{"num_attention_heads": 12, "positions": "rope", "max_grad_norm": 2.0, "warmup_steps": 588, "doc_mask": true, "max_steps": 12757}
Each number is 128 + 24 x the weight over its row's rms, rounded and kept within 0 to 255. Layers, rows and columns count from 0. Numbers have three digits each. The size before them is the row's rms in percent of the matrix's.

# layer 7 MLP gate, 2048x768, rms 0.0213, rows 1147-1171, columns 192-383
095:115125122147176123137151136162117136096169153081119096154100136136152181125134135099154112139093108091131119166109131149089110095112144113138120092160140135097150126139127151108144123116094103092151138091115139187119129124147136123147153093156087120107093078059144095129129136117125103175059137142157141163136096116142115123159086138110169140143104108160146128102135131116108099139142140146087096090143100145153145116165144150143143111143124170092164091124136102175092173160175127068156126158085121126132125115132145145112138144144119151118086143154128150092128109123098123152
107:120178178178078150071136159157138134159141091145137156149158116123132128105121124114107150152152132155120136106145158143167140151127100146133131133141157119104128094171119162138130143132123141129160168126124091134118087139096115131135127113117136157127113136123134131134127121083108130121119087131142105165130131151109146138132119116134142113131177107146104134107092087107127124145120079111126208115102164112147151144177136130204131062159140109118108158176156090126118114081141123117134089122125133137146135106138102149137110133075117133104141130159146132137154150109113130152
106:121109202155052096109118123138109116105125135078149151138162135104145152128122120136145114129143123056139140146162120096144045140124131124116123154106106166142171151115140151104132113163091114136137125116140160127111116151085110110080119076140159139182117126093126118153142111108158155120081103129136094087140154138100125148178102126137095145132160155109115120150082145116133114101127177124088078138144106118147097110143132179105087092149158159138154118119114162125093126115165127103128174194100198135103144135164143102167164113146144120102070144128179148142091124115092095093
103:136090116093172118089100117133151135092129126137089141101085169142115131109123144158153158107099119142139126150101115141140115118101117127126160122127116162161190125130131138143110093131118172135071133096122147150145146136156169132130106125131115075094113132164139137116145134130139103143126126101113096112137134158147136134129134177105142106153164112127142128146132185103126072114130149138107147094126121153143120118091151134143139097135134090137159090128076101120119160105137136088195147159134180110138072140135133097166119102091113125154110144152144150138122134104124149152
093:126106161143118120138165114164137114120148097118122139092114108113104106134131098119124122132138138135150142115174126098125131114160125121128136107133104149105102164158119124145157129101146142119119137114111164110137105136186144151110108142170140127147121154130130072139179177136147160107157114102121136117149184143131164131136120116121134122118141113190113107152137085154137122119157116105123138121120076125123086132140108107113193137134180131109162124110138105092142144115123120131056096141135126096146142109124141171122086147189117083079145129138126180109115130138106129125
113:094126107078120164133159112146133113156113129086090144128086148115087127111154131094121127119149128128150102127096135137147125088143122115158137116091170146080137161067167108146118075131136158110120149141125142064159193139103155118166107128158108115129159121114121089126164139104116100123084120149129172085138129139151150139118102163118067139116174147138119119120138171070105145148145081128135134123140138103109149119150149119153154095141109123144064100133090156139145198116127146161145169141143147150122138142092118159142137113137089152106117158129121135099115134130131142156
100:090157092122137151127131151129070123127117152124103173122127127126136150091125110091117144089172111126123150109116148161142131137097116113126127131122143115156124148132120142099173141149107147152098141161148152142123114139166121104213132130137117157157153138135161116089163097137139140122107154143117146124099133131133161133132118119116100087153145103140057136130188126107120121128149161149145081111096126130155135119119105115134143142106101106167145164086122129159116121135139125107136104151124132172160162146140110174179171154100152152123103131114102134147172123129126094169
102:114157140153136153150109158114152133124131119146154163103098146131140073154110160110145103106102145156141118180117137144119118149109132123145109104121113106134120099122127131108168117138135111117124097129124138106126150096112125104148118162173131121119116175120099135100087126124106121165122133129127133162131136135160130113182124113091147132139144107132147144100131118127148097111127161198137140148130138048107131168143156069126129135117119146125146152142095127105100095143132107098140148106137128148135073139117090199108107125144096144128108122135135116116169090130151154175
094:084161100126123134133158148156152121145122102154187078148110082127130070177143131175123128137168137115072121113125144156093128120137152118104109107168152167122070164149164139108147162093133164103104144160094113120158125137121150106132120170146132139086114105076158168126157108127080141116097111134189148126094137134128112140102146136128130092120087116114121120127105110118144127106146145146122170140150131137115140130125147121124149038156142181101097140167143176105145133101116107139130139068132080132099145117118127112091110141140089117124134153120145088078137144107114074163
108:086119135134156136092124182116140125176148122108112151146147164115118168126116128120108153097113098172136105130147105090122129140120144130164144140114153072147119087102169083112164109126135137122084096160140160091169141134151123132102117135149091130152105134163148125114108142100142099132104147126146119091137106165163156136130108141132148119110121160159173162119082125116133106125103171162126142107147130097147141173125151118130126087123110111158093155111148105128128170110085161139141119112105065175132150093124108127131105118136083115088150153094161176114140107131119130160
094:072152120160110075129097179096118089106145092147100148132108152125125128155117144063113098115149105115175147163140109143123108155140129123125135115109181128077098094088158126128129115141119054124139115127128107106100120141105095151116117122097068126120130122113152136094143135184116121151084157113117133112171139131131139124107124119154153201131111123146120131115141175101150161136152118135171131127172124122145063122103161128119138113099096078122163118111095173143140110153128155113179135118164138106141108069147119068131144095125143123089145084103107100153106131088109166096
102:096128132141105126080119126108110090106084142088077164123126128136116136143155100136080152113139096135122132143120126098113132106102143141148105092147097129114134111165159155126147134143141167102131107117150122138191108137115136092141142120134133157109130127108146130118187140141091136138127105136097131129121101110156087147122115178125111173168115137164094110131131115121139141163161127123131138131118163160123173142132140160165136123116107135125166112127087093140104119166168099126114137127129156115052131116125148114130106099137140158138123147146085132104156089103097129122
099:111120061136093131146133127132161126133127128111162099189121120135088121148094147166098133152122120114149123142054143099119107146146157186149134146135137122135137175112143123132177126152126134133141154085119151143145138142102131168136127098163131177124128158116163114125141130144125164102141148143126117151137118133112110108144131106123129152123113123100130153117138106123103143134171143123115094119125128137122169128074106158106112127118092083135186161126134066136108153132151130133140094084099126154136138097114141141093173167131120119152149101159128134119162125092127208122
078:088131151081118121102174101145109150107176120090124126097143121128140110150129131124151153140141121134104076149155123155153139149135101117165161122120164125155187145088100104170101098157137094114127152138126109101104116127086114104154079152104076141141105143113104112111139116099114148127094137141147141120084125096112161159113116101130144124162107103103126122103154118092107118163179105147096106118110108127164131115117122160148147159155100142121138159099114177083102148181148162164149136087105146146101171121132138120144124144136113114128152156134136137124085085122148137141
100:150126174112107132112148125100118124124085130129125135157130119138151155172130120131103176126103105145157142094124121132182101128096117090116081115108154118173111098150137099135153135137075121133089146125128106130149104061119128116107128152157151133126112145085160092133141128127137127149149147161128101159130145110151183133105131121115119146149143081109186132094150136116124117090115115140155143134105124082169147152148160154163093099091113125143125146167141116111100159129126128134135104065088122113160129123139172112129124166124116122151141162097158138124154094148147159136
104:130137126158108119078107170147095133119143147111144093121145115128097135146093131148143079072126144095092162129131137178098106122101129160135145166073110144134124126131140149157065121155081127156128102141125111132113125121141179138129089129115118176122112120118091120133101130113091155120132103140094137161150123097167113169114134104156146127161126100083157098194115135119147153127149149122096131134096154127143138112123140154187119139108130128174165146150162136174137133135110144096138121113151117087112099135123148111133100087110110141138109120144143153150114127141123139186
102:114094119157143098127095142131124139098149086114097135127153165137115157170173133158117130139133131123150114139163109122104112130122112112141124152122120149075153158107171143155112087156130162127121138139167127104124095117138148129116126106119114173157127115138125118161131127100121114146141115144142133139132128119168152112114129162119130093106138139120173108094113152164140116094127107073127118136116156129080134133130088173139126088136106105109114134111174119144136134126156125148107088133141185130144127139104109105122110089113127119146132123148082057183109131108136123148
107:146108125148092139134123162107107127119106169135114111167171166124168123136085154136171125150160138165099122107164139127185132117102187148128134136133158125105128114127117146148137149132103106132142114090150105145115106147149143093110101125128131137120154190142175135083092113127170115188161106129121075118145131141073152121109150113128187126127120095117145146122121113109165111113154123078152158104115080112141149141165152146120144138120134099164128127125131104134166119112124225136114140133156120126124135124163142140136080146116156129116111157138119127148147153132118145133
095:153129158132070139141106160119107134104096144137122145136128137129104101084082122093109118136159113102093106150154096187156114115143152105146155118097150169055082126130139117112121081119110108123131105158128096106140169140108145128117104131101165062134131119127148112140125147122157103171113087109107129116125104126139103116159189140089097075133131153158085092114145144120120126097122132081081124155176111132112125140131157103136131140100118081121090136169072136105150152111156135159181162144062129161160113141108137109116145094124089123106118139114136141090131120110099100113
099:111122126160209083177134149111094125090130132167102194158162121115147136166127106139108164178100137135152146136133111116117114139173147106151118111141119141118126128148145146112121152146126127069128112127103141171189140143126129156121158094109141153129104178057171121116181149133130164143145099096110113147118143168100107140126108128117126128130155154175144158106122119093135125099140099134129131142105105090140120111148106148160102098105128108153135120113187136087142119144133147099129107122106147142125151117167121146103115115171092165145138124113194118133151103160145085121
102:115113115134152116114155133157131112139161123093156120136124076136136136130144117142127104115132065089128124147131132091137180132135174092114111138113168113120115133114127123169105113161082137109113142134101140098100151154179143125149096142181134133110123144156079087114154173092150138150097118127147123086125147128120095106123160101136122121132122116095151085144128130128130176121114105077131122148136101160076171097147159137132164138163108139143125133133144111118112150129120162133107101137110159097130129134096129145161129086112107104110099152141112136097156122121114146137
113:098129126105107185103122142130131142129101104126135102148134142145100127125136160095136178150126109127135074152143112115112111154133143108103101132103159106108119104176157137073114142187128117132099117118085139171121170136119122139129092135116172118140158138126124144137110111141130113099119144087093124081118182152124165121090091147130135109113090119127131137147163090125124102101156157143147116118134122116143150152115122137130160102147146120092191142203165118129123102117141134142139134097097130117095077126145128112122118152133087180100153090122145103130129081154142097131
101:117115086076064127136108142131126162094126142165085162142115133155143148163114101138108162132155135127129131128119130166135095118158127111171179122150124142137135106132158152132113107123140130126164124109097149143135107167118138127104130149151125124148146087122123115122071126110073096109067087142134140139159100121108124104144140132079123138117124154117142119118079136109143093125149086143127088131113134130125137152113041081195096136143116109109102162166134151131175164156094149146154165135165111129129105104126114155145134141147113123144127134110126130118138151119140115094
104:094162123098128112147097107115115122143106146122104115162135114142137130140197150134174130096117126141088096124142094130115111140131088117101109161131167164150139103112145126161123102118073152151140117148112118131122167141124106146093079103133103141138140168113083121112153131143092084132116134118146112127136174130123140120133116126157144095139102091160126141123117143152099132165140182174135117167116093120101096100088070098115097116180142162110093138110122168149142122109096184080136124186134141109135114108105121148110100135113116154116126135130098115153122122136129143114
098:139140140151134115167153173115127154106096122133114118131132148130065129152121116112105156119096124156144096142140093150090144126122111127119127118106143140117117140107133129091164114131143123110141165119138120094131128136147099128192145136134132117179146109098188142117139125132109141085123166159132113105080172143127124091173156124146153089091137140177136091098142131122124114125144118115085105114129083082162087149146116116125132109133104115176120110120083116147111117119112132154143137093134141117114113127143127108138133117147144086102131142136123099120120116107117141122
# layer 7 MLP up, 2048x768, rms 0.0208, rows 1147-1170, columns 192-383
097:157115109165153152097120100139101158131127123091113137134098167121137134116177133126131138092108133116137138104083148180104122119072141129120102155109100134136128144170098152145119150130125155087128149158141149123111115117128163106109115087168187138118096115116165136127122158084119134160115105089131119133100146156119129162144077145073107119113151129120141142099164114149118121151131140152061158144148136119147109112115097112144123088190161119121101096121152122117153124131157123095156126126100122145160148113097099183146137128130127156122129123138119144126076137100104127124
108:107168149110121104102093093114143113131148094161082111115111135137188162089107105107128170098139170169088087143174122116141172122125130120149150079154135130142101074148141110117123102156126128113108103134165105116108147100143132161148134162099104120106111114142117098147135131111113122091145114113125176141158112105095143089144074164097142134129121111145073092089152105118089126125175117135120125158152195104106188156109135129147137101114072120109122142096117134109135130115129135093159120137117127118096161162108118123103105115121055170139113118128121083111153140152111072135
105:169105137128086118103138102191148123130130146144150100117113100117195116175125120110092147113120113162114138129095114127130129117147144152159135089166129124150126117172149078134132093113157133105157191096088168100143140123078133142105126138153144165109107118109095106143139154150124152148128139145128146132081131160126118175116125143146118124148121123081200117156134148117107107136095162150113173126138120098111149156102147145138090105135130168097116157120160087168107122132139124162155133077140133127134077137128145097108120103169126119121138170135151134127172090115137122108
101:105116137109143120158074115072132121117139105129123144116110142200079124126153138169114088144086108125157127132120099148115179127090153121147134116152119124143121111117126102135141114108077099122124175101102083164168155131112150129109110163162147087158071159118127164132114100157131142105131124163159117113121116114136121083148135120160149164120106118187129123131130139151124112142115125155162148083140115195154167116148142126140118096164106101150175138159102145101067133093149137138171148169202136134110114148108160131132134109148117109158141113184146092094096126129092131115
094:160110108124124114173178154116138155101110150076129156114109121112101117186129133100067100131121112090158081118110102139077129124139104114127124106150113135100123181110103142168090126147074132126118121145135161151078145149164114101115151118091159140186095164180125176104126154099085109128135143151129174123128133120121092135122158096094121115106132150143170115092149127103164128149145176117126104115117098133129163094117116155121099092132139123116109129122167194132144157166110083084135128142146077142148160149142124142114145144106147147171091098108155093194140120185150094121
100:162108124166122138092096097109116123117132123141137108141156117188138135186157132136080147122115130124153165115121112163145133157069118152085137109145120145124121155167083161080159148143145124133098107150134118148138117124161112187103076144087138110138126147155136150108125127171156148157108144099106101124150113150119123112103140129114231104137123130154177151130160093122133082155149162092105123138102124117137138146084147096146063137102121096167183161096108102106124124162091128098126108118110130111168171087170093134153143151096115099136122051144111102140134119118127125108
105:111096149163107158122105102105136110138147137111142142140050101139103133158110102104144136100136141154077143118140111140103091111143159106079138109128113114153127149114100133098126113134121102127138153091158124107124133120111141126138131142123133132130118170151148116131093132121109155158127119115133126145110145117128119136120075111139097124132128125137138125136101105137167137101082143115104162101133108134142086178143128158104174135120159119112122122143158129071093163139086101193195097115147098122119104110173149109184138126115096175154105065164172175109142121133148150132
105:157101087093146125140127131108138153133146083111082114101120139128095148131107071153115162082109122101113156055116138111122163121101185148109115143168108163135128110115122156152125110090082158121117153120116174079147181142123119146184165140089124126107096091142077119123120136139159145130123143105119178145166144097142114153097114155171123178103133124113161119110093120117101120136120134095129082129162142166099156120131096139117112124126161136177128089114130109107139140169115125162156125120108172109106093115139140134163173143110122093163137106125094142187112153105103122125
102:163155088125096130138090099144109154095164101165143121159115110105121127141133138112139145076155113157121135119127124154116148145113139145109129143168088118121137166084134162128117160089153148121126117129091091142094103153134139103149114143100129177158116119153109198152148082100119136148134134132121115127142170082167090111090115132182098111083096088134135103145123096095109140122134129136149128151145116123100134157132158133128128116168104143146105167122169147116109111093118167117155146126124135102108165167158145145102141119125118116100128154142144108126110085117116075121
107:114161117128110145103104161097131113146127153146111158124130114125110102089097105150140126151110129171080129140113111121177105141131157106115114135113151181080073112164146134148129099146131127158147133107137156114119151127114099192132119141123096096125115151131132099160113097114134133099103085109141117100108128094113150105133136139083169159120141112090131130121105113107113118133106120121167182146101137132122153110107072144143149167143134103146170129189149121155127155129127098131140160120157117113156121163122115141158106171126117162141117160143143111130165141148123136167
095:122134167138131131161122155162102094060145146125162135132126111131109118085166112123108142193135130075131094194146099088140117132109153121107080126152121108111130113137181120135146139143128136138099102086151107170101158132102140144136113132106122127124122132152143171161142100129090086116089146115126128124114123156156117148108110134150153163105131106125106087144174117113115100143141098136130112114148073115157063123145136138140153117138142131132065104098132172107160118153095127135100149111133184120117140123133119106102117116091185100083142164111113079130128192120100118141
102:156117166135156116142101095103139154147123100116144087119163132121136105119124129135135075151132090105115130127183122138114117121103106170119120172135135173131114112116118117131133125135106156163090133114156133108113168151120101124141151119125137168135149106131095135121150190101147160154186121143124160171106107133138148115125087078135129127123136124149078121101137111146160158170151104157166143125113129106162104111074114124106118137089119120151121074112156108105118089134124126127103150122126148108087146117128125084124083125106175113084086062121143163095129124131127127156
098:127115127169138126159123145150132104092141129139121099158112147128122108132097128131172161146125112136121137181122131135144120111141204107148079111123106109130180129145112111131120127086130135149145115130133122158141099146120098139125152094172129165100140175088139179134088146119122154118182088142155103175094138126148136104159157153095160177125112144159128097115116147113105091183151129119154166160133093063143114187153152099143091132108141102158143188125148153103130161157141099126144167130132106112138155132139162109118165117172138131100136136089130160133139140122152124143
086:099122103152129106087127186137159120155117107144129152194132166174162077161122090081096140099111115121158178152110101104086140086156114135132122089121102079112188130104161148118139100078116160110129143148147171131116158129145113115145142175185148117089127147135142153101121179119120137115121086115114178124155173156072122113147116106114101119119172154157177147141142119109137113126137167162102122095136119139148116124155130137151113106112133159111122113118153100133102118127083114084123142125124129128170094078107104124147149143099140155140130118158140114159156115077080148178
101:130114074144105098121064119156101144117139159113100157111129107114149100085128125135138136130159131096104160089084132141147097127168106105159140111117102141147157135141111129121135128097147107103094130152099061187160136129078165148130107126160113176129134113125111105155113119154116112131108165102161124150110120123102106094131096160118121154093120131113158164122155127137156160119131086118163074099143152139128128113106103145091090142143158096081180111125131163106145103092131116147107144152132116137108113152116122097146140123139149120129102101105140131121151149089153177097
102:135138070112172164143090101134159120125160109099113131125152142137119132162110080152125162122103138085141123109118170139118129130201118079167160149143087092138133126100085079143139100141147148074157087129184097083162129123121100142141140116088103162132156133159151139170123087125156145117120127102142151144152144125156124143116114156139123111108140163130168106092122134131130116132091134141139128134120151147111111116088133105116110114145149138123107145123101124155135149109131135130136144141117133186104109128152137140129171133119144094094161117144131130161169111125110149158
103:145099117115143094144146134123150140126122116127168104075151133091086107128094115190116123158097152129120124137146102115116154082151120171153115121113089168121127143118130111122144116129125133137135168122173145141136121149131153141130097143094110128140123161144159178170159114091115108111128150137098088138171117143095122129159144142152135122176114114114058095159109081156117130123110168097130117103161156126123076136096109160109115096137139131116171114149139153125122140156089079128125123110135156122128132134146162130093166146170180138107135116096137127108143135147130126121
104:074165116150166115128144146088135122129094175135111120131118134128093107195120154171137133141126101093111101152117118142113123136124080136152112120133162144131147062186122079135137128178104151159131135130102117088076141135135132104135117151134099157169107108166143142101136155118161114134071154112102162090109118143152137107122133106150122103136128126167113102105128141123093148191143137132089101142098170097100123153138163132137200123116103140130147139133128143120109115105131145105134112093134120118127109114147090108077134114140110147159149166099114141131105100128167103139
094:102145102105076142118115111123139136105096097150146140137123136136133090163141152122131108120150154181160132130143135105114101109143122125085115142137143086169156132089108124156157132098151142134139133119149139132138130102100120183143140133132103112087112119153170158132097133125164141126139178135120173096143148130127115125113144139132086131148102127121122125148126119126129131134122137121178093098109187117050135141116119149136113148124130132128140150144155115137133119109120140145092098084150137091089095118157091125107095130169115088127104097107093140121148115100174139163
096:123120108064125130112130153101140158142149152144086138123117090118100109134122115123124201177183099131113098120124139093133124138143087124117163116138143139132144175130135113182078162106162114128125137173124142104128126136135159088169098141173121152128135111132122130146118125136096128148152172141158128141150108155104117157134088108160138146099130102126103115115096107186108079128133109113147112097109110122103150175150124160156112122164114089124096108127142174091140109116095110139104083107132135145153113100123115155136133163120117165165148141116142155147113073115164121144
103:161125139156083126119124146119143127136127101109157098164104098121127158157110161133134136135141081142124156110124113113144153125138167148132150137132132131139184152141102145134129125104161085147166100078114096149125125119107113166123150104089074129085135075166172142159094095121100114135117111155111118181126105152093148144151094134166140098109157122142085113135122119113118088132132178105085104145136121123162132151128113169126110102140143116118111130105144119132105158125112111081155151166135104100094128107158141145137135141127102117114125148108145178127129194152125111112
111:092122138156075140113146110093155146137154120133144113152125128168119151135160107119140131157132124092156152169122132131141128111149106114174139130102175138145160131126130122152089153098128141175163141150131136095136111147108124103122119165125128117097132103094118145140157129128146122136159126175162114104132120127166112122139124133162151137153132103110141091106115124144120118097134115144089113102130140108188177116118079168118159098104118080116120131162105119167107160179130103142180137106136129133149161141115118096111152126110163103122143117112108104118154142158121133108
102:110101142136148160110111118135151097132113090140140125127097117128140137093138122152149121137108135079115109133104183147163138139096109125088194156175161139140179161124134097155167070166097149125120116121120104127113141139127145154150132103146112124129123160093095097156137133136131136134111151101142150119107135146160154155101152100145176082135141175180158121124118119152138148128147120091114136109124138116093140151136146102095148180084154106111136135122125118120138098153119075092143165125119131156092136133147128138101142129115094096121053149140117111080127112154181139116
106:063101123128146079142102111091143133117163104114158073085117158127118137109111076140121146139123110122110123175120147139135144128131143130120114139089110163103157089112123101097143152136118131139119189184163149132128157112150110128113129123149129103087113156105146133172150108147097137117075158111173140105163109113108128154151138167088140106118184132108152130084102111127092102120164134141102141166186150108163154108146103157134121130113139116143136147098099135122122217150175119142158133136133094196128143133115127183184106130144108110168130125091120090097123124124160125163
# layer 7 MLP down (transposed), 2048x768, rms 0.0175, rows 1147-1170, columns 192-383
101:115103128142203137120151160138125067122133149087136141133116131148126157121141133111159154161104100091161131116099113110135088131144133138135139174132157095116112140150116141109167091141118092072153115109099111091061151112116158158125155151173142111167147124116144160140100113125131176177151146088137097108161127141124145174143157129165097153130119131116158139135136131129131118135085114173125109101163098107114138111137137139125119143153083148097114086087151102129104167129154100148137080129165081150083151117115137108145155138118087146155144115138139171112118121156107141125
109:121126144144146140107156112124157097126139107129116128140116135144141161136132109090133108148131121170142105129118166118190150107101113180123131130149118125120108108117109152107135111111147149115116161143144143092150130126121132094152125142117167163118155120150125134066181136131120130077134124079118092160110123112159117139140103111140108148110155131122131117203174128118141112118143107134150163127124093142163146107154159082108117117166133112131138149083157130121112119104142101149169118099148122122111112147111131108116128146101172113114120111134114138120104112133129122170
107:140147114122165122124100083115129131129118136083158137137133127150090111132108152098146097142138149134165128145123131113113150132098152125150103141147119173117111156105127157119137122124106135141155141138131086134125121100097116136171136164166136147151097096082138125131168152082180088086093136140136139128149135101146106129142120130126144099071100171142138154135111117133133131110189158116120137139149128108143146074156101129110169132164155143118111145107158123114111145110121133127134129119147106111169149095097135170157106130135114136126111130096079171167134151098133114143
104:108120166116126135113113148127113128129122140126147100145107106074120153108131099111142136095115119116136108139113182097129112128146147116113152186124123164176120096092164089143130117133158097180153106120169140096120144166178131113131132155164118179148139110147099080104131170131163142129094113127115158133163172117087130126169135148101136109141128116148144091141143142124120108102126107106109126128133104134142082098094097136145204095125125109114149128119162124129131131136116115141095127124150131096127156142155116149105110105131133124093157116164099170124135105068102174164
095:137155164153166147119107136097128124110134148117078127115127108156160168108116122141089155122161135139125158167114119120148153098122130138123129133103126143117133173137145160149109122135111084158126140076115113107130136093188184125133131107117149128136126109115130105157112130138108065144136106106152122161163126082111073096150147170118120138107114145128086141107126159137109158088118132117091135157122098140137089134159126114088116116129122148141144156145141137116146123118111143164154090097165134105148118111130123132147130146138114103090114128133118152122152127123102171147
098:134102087123118175095121131127124119178129113100104147159127133164140112102154135103139144096114102153164120122129100109124105135133118110119121138161128176124137135144126136162135143145159121110123135146117115077131143169150112146130102145135128124167133126107103126111145086135149238080097158127155127137076121137163134103103131087137142120135115102169109132108131125118127132108132120158169128137151144114097107096133128137144134088099123152154141119057111109158150123153130123111114103114134128155119126124137114140137134120136166150128142150155084138143176129103132114140
105:148110162111132119126109112122119110145143146103126156104093137144091118143133136191128128120151126135095126089123125142117135152140102137133116118107133134118106142151095155135118111080135156099107136095088126131106138111174140137098146143116098088124097149081125129174153142167078113115099135160112145099146133068130085135100094160132134165134145125117138119137078153117161163080128133111094143132145151118166135149149118096127115079145126110134115124118138123149120130145103143131113157126107117132088117131130167117124148136131119141128098115139145106121136119154124114100
107:128175075107098143135109152131192176135108156185098102143144164137161135115081152138150107129109126123126127101090115132117144134086122152145126121106132106172192121171108136119140123115122106115132144134107122112150157089106146119140140132142156106127141094123070174099133115112112098110117089136131124173141159140123147101139103120101144107130121136101140119130129152126147113127118108111140132163159125133118134092139140103158121093090119102100159097151107092175070136108173131158112093140155155136159136162119103125149126085159126101127149091089115160122094134129072108171
100:171147105152127137125120124130119124108152119130122134153188147116120144092149108132084128146128155159144105129097092157184144126148137103142125182125148104140145091103155181154126129121153150140114106114154128093107110111109110125165148098095137152110099135137119152117159150098119122136112140141132090108080131141132139085133126088116126107139144117132150139091157112106153140136115111131168124138118104116134115147160109115147129112090128139146117118131138091142156107125115137118122103120157065091118164127159123130121120123115153073130149125082165114111135109109143116119
110:122137114127145109118112102153130164132109107116162136144093134085102108140151104137068099130139090132139144112122137123149140129131103129129115144119132111138131126123160099129132121152135160115118127151158156104146137123118144130095096109111122170125109143143175112137122141124114114106095148146175127129099129131156144136144112094155129101164131148126124163150104141144135118117123131121152122095140135104098133120110118155099114130135135145150109145116118122129166119153138116149149130134128075157108147128136131140099122149164057149094120153155120110089121146085096124148
097:119154133173115147115092080105132104088114149158151128133130121145116115106120159128139121125129130139155105115143154127119140116135142119170108144127074097172130132105123154116149153106103164145123135106161104116119142125144153159126122121118130129112107108140132151150141120120105088148128130141135132164129085128141156147140149148108129160130157104144100127132095145140126143144145134119124130176101088139159143146114150126120173086152085110144111138121173152077119094138114127105124107174122133119145129074162103115140123125160098168123152136118167169099118123154141123147
104:076094134104102113119167153101121152113099139110153118129155140149120145122123081159121122103132142130145121120122118126161087116155120134118130165105111128103062165125155083084109130108129103115152082160138124091118113091128110128123121115116118132174153135133126131111098093122172181129156134159108101139109138135125192088146135139126147112158153117098090103120121107146133095140074096160112113159137138122130141155186110140171135103135133123118110163148159169102066139118169073158169074147120142145135131120112140116129107144131115127111068095112128119165099082114100151120
101:123196129142146120109134118110140065156138112138102106132126134146103084119129162146133132115120119103124119172128100143101118139072107111138116133142132147118097152127118189109129111153136146129153137132158137162133121132117161103147158127094129139105116113125119110173118113148068122150141119096111120125153088102141128133141144131164157120160108167143089102116081126159120165132112054130143103087110196121074140170164165126132138123088134187132152139119125108113103140136092121085164148105139115151138084092147149122144131148104134147158130155158101151151146174145132169133
082:155104135169122135127144116159155153096088141144142113125138103125133106128122091111124148127123098125141107151147117105130135134145087114100134116172113123111128122079103130131093112140103146098106165107109106125080111141081138108127132168154142160128145163173142149115119152114152143095123149134095167140109086163072107113145144125151103107117157113113142121112131106113128106139138145123107149119091091089093139136174113154131121118120121118130117148131169141127130126154131167106106095144094163123130107086128117165147191123127119143126155120126147132173112131179185099084
103:109123076069091122142112130104118162144111067137152114121123135139124147137118087098132131125131147127125104183140110185108116129129098112124158113133133161106169156153156145124132118180153170143126146109107094190111136143136147138148132124099158144165081121158088110114149143174160151072120075127086104155151136096125082142146129118149138087091087120131135139152109109149104155134148137130126118135152100096089096115128123123140146096127163117136118130134094106139144135129142141149132155162117120087117104118151099157152126134133149152092162133097108152115132134109083130111
103:151118115127156098106134144166117165170095136125119111159166129090148118103159120126149127129128130115105167107118141181115090145107112125151117135149101110112099123147122176092080103118136123059167145107114131129081136165111128102078111125120121116128128123131153176111134118156084128161111157157104113134093127109148164140096113109155101149107119114155151161144146120136128141151144107103120127153126128125131152095146144151103141115116096125175162100130152136146161135138069125189107120128118123135105150160142157077174127075132163133147110160121131119151118089163143095128
105:122179158122143160104131153138144112123133103136091162144098142108108142116148118112129132124130119150130167131150150147165126135129136173181128141089086083157115126125151094128152101090127172121097118131125141130113123119114110109127154102114129109132131128140095114129105139090121161096154172121155075107134087098135138104143078138129158108120132092118098167140177127147153145126133117152135150118146087129160159147110116103141129103096092176131133160112147124142164165122114096145111179123114146128118129160119124176114102104087135141121158107111182147146141124131125118161
106:160134145136147114101117127176114079135137151145101097117108140133119124118096136124147124086140121134137106126122215169166092114074123147145117148147154154128124194152139107085106137105159100149106148091157123129160141118173144171151129130151155144152105146067094156133172088091160138106143115121126139128131151152113180114156127169109177121134153111110110168140110099153105116151096098118135150142137159087145142108141120145127110099127170088141110120145125154134142179129110149104160145085115139123120132149138117131121139143099160118133059123160127134170145142095131120138
095:105100111125102133131112089109117151091109122134154118134159115124125098115122100112111164131116107118126123152112105135133115108119150130148182116099157142086132107155114107116129124089124155197116164142126144127135141101108133146094089149151159094118151113117140161074130099180135143112156167103107124127159130115156110159167115130096065160146138126131135135168138163098151131119106114122141127124130120146148122095112137123114099140126133127124138118099133149147132151101124110130156113147116129153137087133132118112138089121121132096127098148155111108109127137109138116128
098:132099103163097150133132110122137146127142112131123128139118130131139072129147124108131121123144124115167163121197143115131115121097086139168178192175103168134156139128133128108127151122102129162083129129131145128124130153090125130128122151096139114127154116143087124128126106072119059135118132135101108112142114125134133118141107132134106095166120133093125137150096112137106115120162100129152134161133080145111115155154103111123156136141139146095127127116155085164141104124132142129127159099111105104122128143094142152153110124131167109128096117127149133124144130112106112183
106:096139099111140146121105152085123130158141081119091166157152134147126102107112163136151140094102114086126099141133129142087114115123132103172142117159111133123100101117121139096110080107117143115113132122131099114148143130109128140172080086127153159119159127136128127170164140148082192106147123137152152150134138128129156122099096130173158126111125133117141158109099133114151121160097133138146153110134134090112131133124134120123113162120116151128102121136078147111143133181139114125142109143115105127148144135112126082130080144107128123128163121113153174175154126127125170103
111:165134143159117094117095113169143164145121105128177076128124164114110105140139112149151086127143143080136118165169140118132110128137115124110084143098149106093073114119104134120117109148126128129108154168105139113137114146138121119131146178092123095056127141122084141137137155098147158107122128140141142148119121135104089152145092129094115144128146122116087116134131108122109091159142109115110126151121136143094150114120115145170108126080169138150062093128120122115113127143127149109113164130098147141169164116140159134143144148131161080122115121140170098096104107105133138101
102:138146110173124105140120118140105147131140146126124128108126139137111136117151133137109139131109132149138152107150104163118121130141106129096156105136122142117149117120151127102066117119103137095103117106121104133121086131115124139114112144158096111117087116123181086173111129111118159121131135134129152108175113163117151107102116143170088132065132144143141164091130125077128154112089086111135091153134150121173127109099137103164103129115099131192081102134182137142130162155135153120117123152095116119148141163124150092130112110109142147156108149139103127171145125145142165125
106:114158121082145121132112141151147154083168160099116110173116130170112119117155138134194108142090092125129095116114105134080124050131151177150116153124148088135154128129149160141142085157108135114111131108149140106086196137106110113124091104141152121155140105077134141130125168107052093102121102128119104134157127112147125132142132108144101144145113102139055141117154167174112162101103103131123108114137116066116112134119102077149129101151125121120127101149157130140083137148131111145158126133118084127111110115141140113162093119120120151134159076144085082130148136165139164151